config.yaml
n_layer: 16
d_model: 256
n_head: 8
n_kv_head: 8
head_dim: 32
d_mlp: 1024
vocab_size: 2048
activation: "swiglu"
norm: "rmsnorm"
norm_place: "pre"
norm_eps: 1e-05
positions: "rope"
rope_base: 22400.0
rope_fraction: 1.0
qk_norm: false
attn_scale: 0.177
bias: "all"
tie_embeddings: false
parallel_block: true
extras: ["capped logits"]
init: "normal"
init_std_qkv: 0.0392
init_std_o: 0.00693
init_std_up: 0.0392
init_std_down: 0.00693
optimizer: "muon"
lr: 0.0122
lr_mult_qkv: 0.4
beta1: 0.93
lr_head: 0.00795
grad_clip: 2.0
warmup_steps: 200
schedule: "wsd"
decay_fraction: 0.933
decay_shape: "pow"
final_lr_fraction: 0.1
batch_tokens: 131072
seq_len: 256
doc_mask: true
train_tokens: 877100000
steps: 6692
dataset: "wikipedia_en"
Each number is 128 + 32 x the weight over its row's rms, rounded and kept within 0 to 255. Layers, rows and columns count from 0. Numbers have three digits each. The size before them is the row's rms in percent of the matrix's.

# layer 2 attention output (transposed), 256x256, rms 0.0775, rows 218-240, columns 128-255
114:165115167148112127139120115189101126145077106041100172080148165117145091128158162150164125125148167087098149105113111075135151136119160126104113135150112084093103122153136148126087118205116124113143142164150115102176146130121084130136070131121155089118114135123128083123072129167195099079140155160119105136146136082147132186125094136135102133171158166127139161192108118169082171122123
108:159148089118178107091118122128145167190149146104164195135108114146132193120145133125168055156163064135104095153128125077210162148133163103120178134134155148120108156102132067167140104140096160122125109197146129163129137096172110094131190116120170167111117175137093074103094174146170157132138128144192130110118180137126071180077134173165173112119117145128168131069096122000101110135097
094:144143100078154141125170179157133148085142157166093093139094158142118130111114168125060128145130163184105106127112079189141057098186144148089134107128126093179111122124128097130077109089135137154093126109096107133136171140158165122117127076097134131126156143121095132104122152152082110123130023116167147153150126111147156128160120163082107041114103133118135138071170122100156081094136
098:101127142130107128092132116123126165135130133131205101102090103101054114160152111110122093097111201141193052114109136142112121110129095191141172135106113105160132161159121125138165213079154132095075113116083153186060113137098123090095108126171051183147147137129120142094111126105156145111103145124073101133121104180150117111136114138167131121121054167078129102074140139192123103075098
090:121089122077126135087115116164164101088135134102128134135146062100148152151154164162115172144103151050109157069150135162132076185094161115098131145176119164070126150188141130132074120162091151111115127103135119120156139117144080141138164132093117127198091027137120144190149138059094063174190131124135129127124130140136156162105093047098113089113179082121162129100085099112145089113165
099:069107139081130101141104151118144078128127141097117126111117176082088164171131117099122174143114139195067135167087164122147182165141125072157151109108090099111132155145117107132133152108100135174160148150119136114150093131124137150191139122144137156145159099133125102140142116055077116133187115115123107133142096121088120118139135151092149128140107158101092207159182103105183090096120
103:130081198109097123114121110129138144094132104198136111108114122040117147138155115216124160119127137085130117109129179193146096114133136123126073191119107145137154150137102164087074171163149130120112114116136108082133115101104148091133155133145154166129100084125101174166155096125134146160164140159105107163098156059063079098163155160097090117167118125165173175141060137186202145132117
101:146143130177170154103189183115122110096177161089101108142124092104100146086145161123141135109117091126168103150177160109174111130137086159166115152161096157163072154134112181176135105156118166153131127115180182143105123212061144102160128072055138110126172173159096159151131076115133098130174123134100165114117174171160102108143135132136155123100155138064133108154202112133181141085137
098:128108107157119151149078102103102116127141156132102170151109126122161132159151152185124090135120079123121102165058126117163179138099152134157114108155131131125047090104166196123113138105161105109115150129115135070139153143128125123137141093145150136146182132183128122080096129109114155115115158123135159163195143128174207083090193137112089101117114065189112169072117127056174150126137
099:146158121123093125157104150149136172128153153180088153150212079126153105103152123156161140131203161178136140137107121179039119106143100156159067131108116118125170106131185095112123123135085151154114131137116149101106132100074169182140181146159118124183070176148112094116133133124149127120091136164110097124176112134159144143088095075187090098129188114134122170135197074097122104160099
099:149235164110169083122140133163154144141112126163056150153114127138099167182149099140077134195139176095119157122088096100088161136122134080103060095151122084143157134184074126134153156156110189101128140139128182197099120154036159158146078099146156128126148159136136124156123138071118111097132133121159140114079185097159116140152115145088083079143103180112169129071191089082146117167141
099:106104146127114111097149143164130136157097173150158140167140087126135146133110131031102127119152162162102120076185085119182125099161124121099098111135112146126162172099183068168154157128055120161112142100091144193142121126151130143124110122059095121131135142134166144147157119158127131159134148155112131165147131139115091120138128119084122117150146091064100097086109163214102137122141
098:059173128103080136160120098095124141138120100134075155101197133109167117089123161113124077127072118094149097161128174142154076145177088104152093147123129165130133093113091119128179075078118196155091130134146145095122101171144149179125149083131112189044155126161087094144046140110083109131122119116089157125167162126077096157157134139111117076084149147120155149112159151131144103139083
097:140150157065091139132181120173143124125124143113116149130129150152157077110085142117095132135160157133128121208111152113161110139107138132109136133141127110112127143079133174117198153131153144116134115143170098157105139116113120131205201117180174158143121086120127169153076060133161074124147069144124115121104063162161119122137151178144095164127130119113098193172213143136087117166165
097:126076118025130090131110117129121114118101107155082180108188126164149119128157149178119059206160136154139163143082083109179099148126155155134177122115098119090114123098127111070174067143197145129120120153099119177176105154177107093111086112106100151074165123151110132104134151127163152129203067135164097142146156105137111117118135110165118094098128159181157113115089160112158105164117
102:136122145204076095110118092098172090185121111107119087119086078117136142126110135153081059152134106113162115127089158152148166168177135067106088105113115202072184115105138146128100128125121109128166109101172079177117085084150093090191152116147139139078152124229141155116146174116117106134105073122110136154137098134183117164170093159092118085125185117138140115128163161132094154153090
105:162135095110118042115160108139084142168128142145090162114145130124155116146148116119106141112107168133144167156068172129143136118126156123045091116140103111118142152123115209114165144131146174131146113109069155090096145193107112150157149120113140211122111097116093135077146146142119088151146108127123155086081168087084133145163101141145086142151110125154071146133131127182039161129166
107:190084121113100169103102104153076093121114107137162128211120154131156121107110154199141089175111135183146114096187118145209143089159102133140117126049110173084104175132107190126098136103146121109170130136148095150173111064113174195120117170113140138095099163126179142074121111129147075106102163133128154155106167099124099134126072120166086118178150145111164096133186124129182182139153
102:113145112077145099080113143014140106155123088128159127205106138153151148141146103134107164145120112102148190111132145133183067108157158083114140143114098193096142142179156106192120084116157073104136100133133160109103120082120103089168113088139114149090142133148193145102105124132195120126151132087137116144142103115121099130141074142166173140096096163103043164092128076157143146167098
103:071102155150137091104068150091123122091097134149133081130104051108092166092101103179073124170148169146131120110098108128103156148104079140174106154111132127154148140151101099098069144055094083168104154130088127125140136124185116059110105154116158160105157092192160180168076123140133162164104125134100155096131124136089091109160084181229108131112109165111127146110162129129121098208161
101:144123182104119092125066105109180086136109194123090125133122152172141093161106126114131113149061045107133155096102128224171063141118087126106089136120094122070128107119133122107085109109140155114118154112098104143130123155134150142120127116086079141120082138123136158085099114146049132147175140140170052174197136120102080091129199130050120162109152150126111135166133131212124072077192
101:131165169143142126094180136092168130079183114122125157140129156130118108185124136124124138103108150098176088156097106193133118074104113124139109193143076120124122162084158098151141136164149092140168139150119149088096164147158143162109207112116120100150170143181128185145127184058090103120100115159087112127144091118124120129103150095057187119149138087079099172105152149077130122102108
099:171200060160142088154123152165092164105140135141137122089133139173090127101117085123114057133090098110170077151113173155163121149160152136123089145066148172138081145110129139130151112135085077146108123104128086109069226082097119166095089144100119155060107102125169145147164121081160148080137044173125107126136103124109105144115128146078162118112083165133115075104101110134169116121069
# layer 2 attention value, 256x256, rms 0.0346, rows 219-240, columns 128-255
100:124123170184111119159083080140143129157111095117152080131177156080115096142137109182092108119160193157073135111169123138077117171092072106172161117113098162121203078117122134129189174154125140118146173131111193101136112146137201138089097097138101117152118166144088162147112134108096113126144104111061116115143137143114108095176113152129152106117116131170120127153203109096155119210149
100:094132151086167120143113082144189090126127127096107160139119147082141108107151143158164150117127102095077146162150132119104156135163126109199127163194188157114157130197132113129145163147118169125081129110140155134184081126164114183142138165159088134116130093110155063155139165103167138093142195092132100131078122098175139162104160113145125107130166087188102107148136085056125153084110
099:115156094112179115134153081092210099139177074139101154086151174088133096099151149080151109133100044175103200198134137155153121135112123144153117187151137083140095158044152120135190162072136101052142083092105117169124090147136137140114117157097152121183079097169152135126094168139144154155156096171143100118129166133153126161125138184099078162184137130108102105147099180094106117134137
097:164090053116089104180143132101118133153146152161117077160138120150131086106150099031146147135130003118100104170126166121133168151151167152085166149089084094104121074111110099118178068138144086097113125141135155127128073165150117120159113129084118097050123104131116202041102083152098160105092099141089137103172097107083108117101178159151124071133090088109079129119150167165165091135101
099:146128131173076162168134117140146161061083109146123132112107096162148166089079160092149106151141120122180095128092100136177116138126106102098105171141139105128121059232094161064119156145109116125142092117155146108128132151078121115115107135119128182078145154116171166164125109157152063079086134158088138185120121054172105082071151128155092132128144111109136132142070167169077150107151
104:095109091155173141110133130086112145122169142114144113074130163076148193154108124093147084078169148139115125139127110078149121147118124048152212086132142102103134120129120163143171203133102115064125046119195149122207097198145092107132090115083125097150090159138142062131152072144132128153129115082087119113165112168146129169156120163094158081164148118086153158140125114132144129150192
101:108129142142147094150083069150112167157140082120165180097093116174201098098153141150152155163104148105121081113089127111137152169146136127084134107153108120169143110132157059099125123103193052169117090102090110155134108166166127151123156115078106101199142158138161133127118137130187142184113115076102110106087183126162132155132124174114077131124124135157142118130153203156140117115093
105:170155145141127164091132113141137156138141121110099171179185130087156089124144118073121089099113156100103157158120100185136103135143074149189099126131068114163133080117122140102028136108112142136107068112176093148165122070112152134110117168142146134088142171174133131114097209090095177211095154128117150108092121114133108152106078133120153182130110117121091074132106158119099167083144
103:130132124180109135086142123097130087176177067111085134087105156118138105102150158190165125122113176135089154118191168075153154069137153163142222186131156079107063124155122081128118131090097128145154168138142134175230185170130142108140116151115121112130163102131110117139145081093101112172136135123151115136178096149154110120143134146072128158183150123114131166140140207175131174132111
103:140070036158113103187151116088142085055133067064146108160096107142146106116095120143098095175085087148103141125062130213190119090060143120153166123131156139085119114099186107110106126110139139144100104116083084160154128161172159103137063101150141131131131120132179161147131128057126112146145104146037117125080152147099111110198155101129124156120090106068114109130137147153108181185162
103:169184054120098137205115110139079107143153116102100066070112102121107162093109163110132202095102128097133140135110167160099129160154118123109150111077161154166108138126103129074146124163179097078164115200161174128061154188104133139109123186174070119144190118087113139121169065156128140143159089178121117143113158139117144150073132123084113124057102145153141127097123100138122182125094
099:214084113171164113117128179113123125173109149160150157182162137119159117125158098095128160113180168144085075124104122089106132144109151117088129150108104119111130121107115167169092136096126047119158156142046106176201140118164164152112057150110160115124111089195153105178144123111107182124128166048150096148195124068112103163169154187112175088140106154138117155162177124119100138125119
097:132136059131108145158143127068123122065091107076107124123067120144167072064116157146148124146046146179154155145124082093156101088214104131116180122145134125114114153088065114138086101150120098113118127129102131149166075130133163096150137104100133145121124104106175139097141134206076177199076148074169118126126127072105134101196165089127138134143142158125169145114075136104096129142087
102:204088145130128090129088105143142151082141168142181118139087173135183130085146158077104103137110141114151142134118119132117147138115107164121075149122124126140114094106118150158111188115136138125111163136124126102075141185104143128145119137112120111185092094128133155082121134156067202118143155104184179118093101033116135161182112134136155158168118161080113125160121122150122127131144
099:231091061099129149128145127110114148213121131186150191117145120147165126163122143139119158196154105123117188149122133108122104140149143149143174068142153112159150136154096154094179087156139125119082124114101156043179123095092131131086162124110135090116164148140140100135121126098083101084151139121115113111095184117129152114122143115099121156152149158131135140101070111116134085118072
110:096098111163145157178042116123174153159115136143152131153071104171129105110182067132171071112074151225113117127146141164136058164151131116174127115082097097076107154133077142116111183140187033168135068108140162093162078115170195099160104118118152084158183113155140064131087112081153130077115073153043108111124142183165194134146135190105143128107147132120097143116158065122122139094112
110:113109143153167096129130207092118168115162088169116093151177127143117155127109068117143222092136113173077092167111135107128155092141156176109083134131202123129132075086132086123128146162164095101112152120163091145126080206099126134139113135172129156099098136148086047136158171110149151109208086094129134128117140177150111179088163151095113151055142124104096094178118145165137160171117
102:137138111163128029098150146133155133161102145144106128071144188131184098125084101120118143132123121110117071128138136075155129166111099090072151148129130111096136147030104163121139120130099187137130098125147077162107127134117135186156144180110137098145121135112078123182202183128146146108162188150126118131069147066153104097191147173121140100132163106167182111135060155090147155141077
106:135094152090098091165181105125151199171154115106117102121199174142136156104151150155145079117110190147190149116131105124110157095165157116155085134179167136095099077107108068125170119122165147138180127120143115161121145176139151177131128169060117114144109137152108127088169166135132121140149109163111103119149177089113100158044109117065105155137182037112130112094157083128092105076068
099:163181084131097081087147161141115106134151143156139149107146107082143121143121097105092093104168085133139147193144095126050139111173091111146230095141139164192183131156115111141148105114117083094145140113148105123162115163184031141126144154188126128183095129123108106164097086164165083140092115170125057047129113123120146111132116074152117137153156149153144096117099172101069107161123
100:119135090133148153099177097104141107089106109113099134097109180128119149181137129117082156190101170130160187165103139100125148134140072138115118048180115152099137195132151138092060155120119152169127131108154099135165166176165176117085126108105133059118085132129151103143114084163126127171168139062114162103120144142087149154127150113099084101099154099180100115149108159150153137182118
102:159159115144108126089144130149159140168095181114113108199132084123218080145164165122059180132193217174156123135104153137155142112146086125103095101138135104108163137150180092129145126090148182120128111141137100079080137115124057115108112170088110128146196132134116118096123052089120131112103191032131138134122154132153136168185161147131104125085100123166099160130125165166103097097143
# layer 2 attention query, 256x256, rms 0.0468, rows 224-255, columns 128-255
115:147071115137128167128090174175106120109151149148103137119133109158142098103122169173077155087108085112192108125131161153150147155146120094193096116166155132115123106132141055097167139131139185119117205137100121127036154141097158126155133118144118162143171176068149106100082070147148113137090146115130127147150129194170131106071105137111145209167096125167149128084066084108175140109121
072:125122147115182067138166167095124090131098102078151111087146076169155121148178120163131141134109140081163140088115108105158093199201094101147170093140150157149189147104067117115150178168109171109126144091108124152126106122149113158184142134179157133103087139153169124182175145172134171182150111136164134153082151167083108135091094156136099175113125143094133119157206103209163090168107
087:140138154134151093120114110103151100058112147104136135073084157127113129096101124120178154135144134145110135080140122160133125153107128115144108160159119139044072136132143098163196113124144116144120195188158059119065123137118091142154117124085152136167097126102124137143161121117114097111095121135180162086082118170105081102105123159081094118116079183103135103140162167168164161100112
093:155128151092157118111144161123056126111084118156185103119171113117100162157136162088163035194106200098145145117120118145155077137123126140133105140133178134099097167206121192129130138106154126104140110140143099193139058156187174134154103121118065077122078158214171115202105089111098106145138122127171111145097133123107116153088139110145069116090209115082099129157112113174106071081151
091:175154120149150183116122142074219188156178087143164131138108124079079070154088139136121148070108106185143163121166144118143150119183192123155112145106082065162090092101095113113106153108138098156126154119062204133152088126115117116123083130084097158172166180081105110132153128138064109103106083137103140102215131183172126106182147111149149161171152104169114145159055121155189101113107
086:175181116097108168108112109155154084097160174165080194155138138133128166040096104104142116089100098155133181162177099072102128125156130157119140085118130127099061105214125060094090141141119122156147131158147098213096107089207109132106102159097111119170137137104129103152134114141094153131123150183145127143169183158115170111171163125185149167115143111121135117199139133079173182104121
093:202088154123019137179052209143160186146174186094152100112143124117144115104095091158141150134055120143178128122132065101133098095129133085086145083191129154107135131157135147145147101171185161123145171140178194128095115050151116180118118118110084174141183157092172104104127155133117097146099147095171112101115128092187099118109130110129110123122141103091135135139109099148117113154141
090:113125149112138062069138161117094121127161178095100125124113126204149121132148122123151078139164133102078116147118116147140135099119118127175177086168130137102126143167143212152177134151101092048157086147078127115130100184137129114096157179153170114123095089194142121102158082180110137125143162146151109137133127117078123168133131156101128156131133056112142157139166132071136172123146
083:144200141184111138158082140100141200160133122104161117111085121122115150164153103125156112071142092159086135153159086079161114119117102091136120145163145152140113143086161110111115098127147148153152110198107120094069139162202110135135144119087081141174184158116120161129094181148145096065133149202173097139161073168119131096172083125128146140090129124215121159151013113158100096157114
101:188145153115121075132123099113124126083212111141107133146121144152111160162175142124156189120165148108129096108110164128139146125143202186093118157113162069156134111100147128078136103120160110122092159170106151125122164051122223162103129119146180131122177168093161166161072103151202129167089108059155114048106097194107148070147127104184099066150149139116146135147121171150066109134111
099:128150195146100125148163153115091221103120074113167146168144121147116119136163128096162107160191151150120123146130126125146153159109101097070143172095155147078071146132160099123123118180111144104148095150117180145128134127125155064132075130149171147113158131136122100152196188090106177119175163115197159046119083099111196171123084142184084083144095156113126135159124092069060108156154
093:125113078131127146187102113124125178122167169181102121142163110165111161081142078109129172153086155139157099109137099131109153108122171098134069134123107121166113128073167135143123118165070098138148134119135193136124132108147192164111130142064151162130193083098128140072138092096114074079083111089159131121132098084119135117114151062155165184124111099173092083147095134085102187169097
104:071111140123115117122132113150085118142135120174099112153125084094087144088161091087161113130105154145099119129139146120099150158205136185167095088120086121106148160103116146121133094122166119158121140029110111091151115189122136107102177114080098104195194054195135065103088128082135170080171106136159146177074162122146127135130095107175122084125147134140134134114095130120103142109149
101:161128117114084108094148191080178091179048179204118195138135144188115145118101175160206181169135147044051084117177074093127098171176076134130102150117153096081111170132175124126131117072100123099167158108158132088123137074068092157147108078114149083125132104157146137116095127161164136083118130145189111121100064101096203107124105133103146134147109124136121180115127145119140134136114
102:111050152148084143097154101102114132179121159088094132135138076138127092208103150138139132086161113158108061157121164148135133177106138116138111092054136120076130163127110088119167122132118152206166157109084122081151144176174066080106129118111098188146171123184118117125114191141177198151171165126136071112072167163152132142116124132181092120185111110086170145149101107054142168099112
100:107131115143181140130133086140130125163090101065139104122169154163165149178138136151127108098103139063108072123133076148158095119095139157119118166064103181151162155158128051098121139142145086077129090164134186123123124147078126079102123068177207108149117117168144137111149086097134091201114172102129068096136144149120187096119111110133086145139113089190166128129169150154104140152116
107:088140171134168153110095078144189175140155091092165126100143098122137126140119130177070177138098097126104090102140084158104145122138221156118105043139120094159164138157114180166148084148169181116157079100107143137120131140108081108131160171149125128163113147132137107167110081090107146123095138163089089100132121130159153088145143118118141119138114120179109182119062155110138142173137
105:175065131123124118138119127089121092119155133138141112127146140151076141090132065138141166183108085163158116154165132099126130117132156151149115119135102169125165125091086054154090171118211096114085171108215148085096083125117107130116108133143118184140145102139156096095125093115086115165105169141157155137173164133146124134128115080121205047162157122169207147079123205072072170150154
095:097097139144190147128123139114133102083102075104096175138107187109122099064205176115107080135124114061179112125141114140101147122148178148151142177121076190107109128105138117110132115108140152114180115142124113132048136189145160080121153162120148103152151188123114131101124132132116084113126168118166154138092135131134144126173126138116112149126179123172074144131115123160133102063074
105:158098163171133104094190181156152062129093127077178115111160143115129142138129143089077127137096172145113098135143106075160167097098080120107181156110155186101105110134125144110115088150099198116080177088146116164090134135153172146087144117084141160087225111132188110164104167119119223111094128111080143119166120186180088072127094104101177138148109175172113136178054164140111158072120
108:109133063114101086099177133104126163128082139153155133134145108124132118077070147113115106169103143122116165178115135186129134137092130069103128080164139089142160081083107126088098171157095158155119144177132085124089132120162170140190149110093200114171125157150108163132123122116164184125109141126163119105120131100128144132141124132148128102159138074164113150072110170079185108071168
101:168112085134190122108127163188106089173161075147109195144146109107066110112140106122108150112140102137062113094155093090182121133188093163096127130172121136121143117178086157127114118147062125133104158120112173129184089130166129158115126153111131167184104099140121159138186085107088106171164183139082131093129143140062085147105121156113111113161138170120141108107122151080183110171099
107:091110155150133103087113154155163116154105170172159099098207115146130168101139136121109125137128159104082160105149115188159130062108121146152121098158109084068164138104146077164160172133125147073140145107181127127095118131096157107178164066075141145163109181093084125184142114107104093142199181171129086129122123145129155105164128173094093147132102150115098165154128108086124084099153
102:183134092174079087168077129093125104140104123143179134067097129167116146149199148099143116110097137135093169074095103097094147159116158062179159121096211126134124121091109116147142130120124058119198124128129118074114179150123183153156096134137136214145138136072141130120129096135114178140091095093128150147089094145126113146147177166115093119165090161158154121116177086156151144142106
106:158067113148114146146111152080052166115078205101093118177186112154146132134111174116175117095136117183155139128124152141187120129137146112182117150120128152086194090125116151143149119158120104099168075130097096112130185144076167094148185185097164157096142128088144203127147151139133076134122141129117131123190176062094130161176105086121104094117107120142157103105115169115132125145142
104:113138077162138127147137105151121133193151111157132147122132094095193109161137132132114136156158168102052115132186161114129126198133142106161125097106087152127186160170048079098138168057131088119066120074094159118096095103123079143127130109111125157165150170108139130127113135153129128093121144163121133130046084164075064114122156108129197104085102089146101087208125181170125167052160
103:075137101101094081127106074170110145219125137113087163157155171078139160060100099196108148131107139088141163124101115103135120117104125149166142137090084167152120219124079166125081121194083139147144133135153138112077115116130168190169149139128100109192128118140129139127047110159057153132094119125098148081137167119107087076055101110091171149100167130166170127075176141098136101119128
109:179129072091092132152140105082102166147121125104096166144056126143108057152103052190138181194129095124092128112200154128121139162153102168099117146108163106138139124167119130088120100076101086157117111109142192098103128184152118133203091157143107130170133134105101104185166143135087116160129091140085175138113101167178182141145138116154140081144151119077130168139120102134147148154115
102:155153105171081065097130197116116142093156112153123099109089138154137160123149109156162086158117138153096112090107149147145109074105178149138111167134171154104115134120141120074126171159047105117176130169142058178129150106118133142105122141152093100129168066120139112177197100170087091175175066135082079126136130135147057131111088111103119142096141146125140091155105200083142150176090
111:097073157156162091098098132108116159109111085104086091150167114133059111150142092134161157097085112117146131122073124157155086165156103109105159169117077100119090095166077159137091151105179140130109169134132125135167095109131146103130081112115124168136153131126071078133119164164120166133090124132141156089102163142107136109083100126112100130077144165084133145165179158169098142154141
104:116069133134118121102229102100138177112182105100166052097069195079154100134139161108095115056154113170091093098164162146129182125161155110127133117139125146168178162135174141107068077086115129126163145162127092149177124139159063135121172141154142086107124113087095091073106175150161148123140143136096170173133147105152148155112149092151117101112093076136120098127154143141107126084040
104:169173098115160159116105135131113096127121163109158120152166177157144120110174165120137138099107123166108087113126082152148172125138091089142091123119124154090169094155187160140127136131130110134135120143099122112142170119215066152162143140124118142120110129113120137153119138155083096118127155148076100141117125156027166120108110152124120119150195137109066094162113127128141163136191
# layer 2 attention key, 256x256, rms 0.0483, rows 224-255, columns 128-255
107:075160056114169117143174146181122143139123128148144132130113157133093107148141166056151118199131139112103145186123101165138135096130155113166106152118108155122177098094118130120096115075168129151099148102173074103119082190141156137135122102100195055148136156119137117122068091107175109166163120159128076148146204137132110129156158191152154126147081116127147170151165115147127156112153
104:151072106177085149112111175160118114168122138160075111164109163119153141078120123184098133142137139101114008165134134131140168091119114053160109109144211133083163103097184143145154145133102126208107122111098128110107166137121195117104173112114115143150148130153119105093115169119159113187128157105092097172147088138117156084121160138105128174119169116183154186078083136106127142134121
094:142171085135152139118136129128102167094125115149126133184159104122171072092155132097111166069152133170098120154105138169082161174119110123110124063113158095121109127163131138101117169108095134150141135120145127156122123073102165118120083118141164121152160069111094148149075103045111136130144142118051169028150094105143196085098129175112099145136149141133116101094113097083130153095144
100:125157184129124140075214164083178120102132135111127094127140144115136132129095129143161197179186093161164133153099130117145095112091137107110121121095147179157165090084116091070142103121193133166122119128129112163106189094124111150109133147057082113152161162117105198126145166113142138096108115153174132123095073071137101097116136089057154144153132101174093096085116062121169067133106
086:089113123106128095142124163161127149088103152063193108120101103179201097136178180128099098156168097137160143181171134184118165130073074092177116152141146150163119112076169114129143128090122081099136150165150090067109186126165104140124127035129109149166100113140144172129117201102128089164158149096190099084137130134124148153098206168140098100123130047052148162108130138144103106185096
090:146141070102149089116170158140092128079147114168137115035097085102118153112142169079124137178161103119139142138142085157103150114127132099106124199059105153130128092119071118117139126065138158133125160112182095163146144198077106096148116158176157050050101083180094095113122168143130122171089132151118124146071122121140148150128121122166125076106070125113115137118151153134126073103166
097:167154146079091096117161093120078114131087150126188099165111064175107117081131115082073118151113119083092101209111143133097132125091145156143177143117185121129112137067120117160088120082124169135146149060108137061131147173091154087138108109080125116115053119129120199155180145171115165126112087145125089151149167106116142120064177195145153115108061148168106089132095112092141102158135
097:193163116144108111090147028106142102151128198145146131129099080143077153097166122066204077068059107112095089086098163122147113175159104150137175184186119160105089082155067152108105148107150174146086125102144084166140121117164133114115126148076132148155091130167213084201081141193127113092109139082121173118124128103141161140092041137143105142133118152140149081122067096149085142151081
087:146074171027122124143173141154106113177147144077063142160110118136149122168178129119098158126203181076090025129102103117093181131096084054153099136081126163108172139091097089126139146088119127143146104108122135139140128148077144105092137200152173138147153177148067131123144102119120119127080161157082177159086142099083143120116128159063104112172104112119115144112140150079156129149103
097:095116156160093174146119104145120115103127097114120145169112136135154110038059138119099167150142114086112120154130125139088073127029149076146167105154121146134100132123119080075101130160110084134099102100178138128155130157121080165151132121128137109127113146123085130128082073112140101128166137132133117174068136118188114195123128159087157125063113067122135113147135146128130120155097
095:141094103111139099123103102102105099160154186102092141131154096094176133096106117118089201132116079148093134128135109172072062189091121134162152089134119163109170124209172127152108105121094165171098171150131074099118093143133117111197105100112139132163135159143118074128066135168145129158117109192149041159164188137141158126128160140132164146088115095110118096145126178134113156134097
092:125140137108147192111130148139170135124136092172120149119090087134121091131131121122141110181177130121075113146154111088113176131164116149140070125122080064086169154124170132135120112110079155131105177125076124127124091147142127125134197191177050146095126108198111119128118144075166153115141117136129155122174129096123136100077158152175172105126140157113143116158111149129164132150181
103:162144123129098113141134164146110174115149176113113083093089179120160150112157131115132160136110107145124099143112105116057108161086160112099122109157137110120130182088127104076115186137091178115134119095147079120069081138136144126092121123154102122099109129140145124158143117103146153148161234106133091137130161072063138108165071133140155114099155078173157142087136146139153082167205
101:145134132090173071124144067157094119139151183092092102167137103081133160135115104126116138128132134099140213118148127103089101178017089088109171074081160193098174159189140126136107214097096150164124058110112129120073130140182124069115102106143136126192155169145138087106099097117139184161103161088073106194105147187121093187153137154172111152107119113103136111190156150128092130176140
111:160178134141148145144096099088136077153157137116119094111090149120093172085177102157167089070071099074085142097086148093103075101148098130159147147137132187125092135121143126139154136178150155044100112104127141147081151081185102086077085171112135145146162144055123120086174138180155110129191134140142086167133138148140144153121121142110147150123149149140149100095083119146094120111150
104:131153116173146118167132162116155121139108091144072172150194138156108055060035097144187126170176094132125144137138148108130171085111098082191129123133160093175111115056119059116116148127168134157095132099176121172175123126201076135146100136175137083171099120075094102148107172145139163128087000145025141140133106127133097180132132147138097161086100136125130181134135128107115160156103
107:177103096097125127134136143097102111128142061127154178129145100149133132078124107132133103126146121161131110122137156112100131119029098193138118139181058099106110122094139134076211163154119110063107120082196099144148108171127171087118175124142188104084183153135107136155175116192041138148109164085165182100153080080079132194117073090160117136121140135107147135139178144148153122172106
105:160215181113144158165107083143136112102096125073150090116094101130101133170117145161132133118089173121141141140136176130158131163141127187123150132080158131165079111131149101173104168209120163039139116136078120162123131118135103155184138135118136132149145172140134172163075099191144198168148134135071147082183114086132215141111034114151105068159148101190028159113108112157125155121182
104:095081133140117133068132133084187099079083145100142139138192135101162141154057132152194130135131117143151136105082136116194136181117128128116099157097152189157128121137098098127110088114132143114156104149134101164152145111102113122139138123166117172144107112087218115185092075071114082105112147113119138127132111107169111149171051071170155150135103132162178137154121160131185098073121
110:130125146100133130094078139116128110148147110140095183169145155137061133221143178140093159091090152128159116112158095145171135144197153150145144099115134106174120124089132170139093173078126152103176123107080132222100116113070199110130188145147137134134167158099155110121149151166184094139116165110156166140117105087107135107129090129092090088184082159179134112129153121093152070143135
102:172062135134097149085086146140145115086155132132113127158117145152094114123125106136084112095066084140108115094151150094135037101176103086112122130163157165148157149156132124153199132145145157138091130093186172113163140133114150091108139132164179166168173164105151143110132155107101114109156102081116106119159069160150121183156176134172115105130158168119104041162121146163106128118169
103:145165138168145111102103066171137133114154123144133083120091099136185123177161147106148126120139103109164118112098155132176147159100136139076178114085074109108153192122128163096130166162109103087149141144072196104124186153131154171111131155175170138126107072140076135098103171139174148093189151087193159135141131159132114094083087188124178114117091114122076150120164207168142126164110
107:156138063142132094131136082107077128071165079047142155195157132139110117167140122130171140152151071149111129184120155139180145100128048154159141054135155086057119187120157112089101109101100126149188108099153144144152158078137155051139077102087122143186164175133156132098116140097086159145095135102144167122123087145067129127155136067157064137120171120122130167142158179162139107117097
104:114106104142118148174126169080134095162103122103164100154044100104117119085147100159165188102128079104130129174121165117139133151149114154179117116136177087106166113102088085167097105181084098141164177189096144072157112104169118111094115147104093131181157152160109121167130109117188063150089107135137123157140132147114120077159163107116070128121157149097172122122096144145144168105164
107:094120129116173147172099175154101124117136076138114130122109131137193149191132124138111130153086159104125187099066147155179133154197132105117155081176122208124129104116128052132128153074142151150111139137129142106183115104135115098143090105122124120096137186166163096093090093174087137099112098136096116131114138176145141167131177167061163151144090066144115138144152152139132130092110
106:148158109126110128144136116091149182135163169141196111090121222114112131082135087088124100105191047138137108142090112150158078118144077071119105173103133173151110138159120127100149153092123063148187109068096110112120095151140172152100107136127187117149123133129109115091140168166205154121148173118108203092113121140104200183098111191095122131134115150105131147071104137166133141142140
106:115180119215143104121152134115157140176160171199117168174146079152147077142107103109109154140161149077145169124162121080122108089129140110050133177136130134084130167122108131197107144160170158079133135156136134125112061113143124097139169088176135098084140140113143132120145218129129143092100127171145170150068120095099117124173165099169112108181141189131130103143136148121119123112119
108:131106129116087055093118089134144124084113185092170080127121115131126106080110128099157157132125111093113107067152125157088093136092089105144111096115141159142142092218134160136118167100070149117118080147156122101088139149120090093133164108149210118162130120102078145138112182119159194107121154150150121152148160133153104094143136105140141169086130056169134167101113160097086179122150
104:115075172125139185102123052184142068074158141054091131126108087115153109142122151177129085136139169152131111127131142091110093113148113123174146084131100136169130134168123108155110138161177142131156133154139174165106151089137122143176135123078110133159099109234171151144200131107131142105070148116164140147114117136161144081140148144083121152129128113121145141170126123102091116084119
110:163066094151146130141115141118154145116101155126101100141135085082157132084156088153070069083141097169145103195129164141075083079104148119173137132121180169095148127147115115132080116081178147129174176158096126082111127148102107106108108137143161134090114101119130187127106115121063113134129127095164101109154084180047147089169149140179149172080143085113105124130144076095119195140137
099:144151122137133121157115174136175158167132092091233152185156135118130133144153151141129182121081136092143106058113115098112101132109161107082154142107098122120077149137091094130127103057152075119120090081125082119129114158125179128110144153096170115202149139151087099146162052070144141155103063116167111142128158077125094134137145125121109173087132138149115189163145143110119074143195
106:098076144064112119137136097108092162112135123218088168108112077181162150134089126147128120151126085130145163173218181130153165150118145130154072164111133164123146133129139134123189133163129159171144139071163150148070127127085142085152066137102174151092112060129139167132080078181156126147110126133117153122101126129134132119118143136113102142074090121121130115098133149098183179099156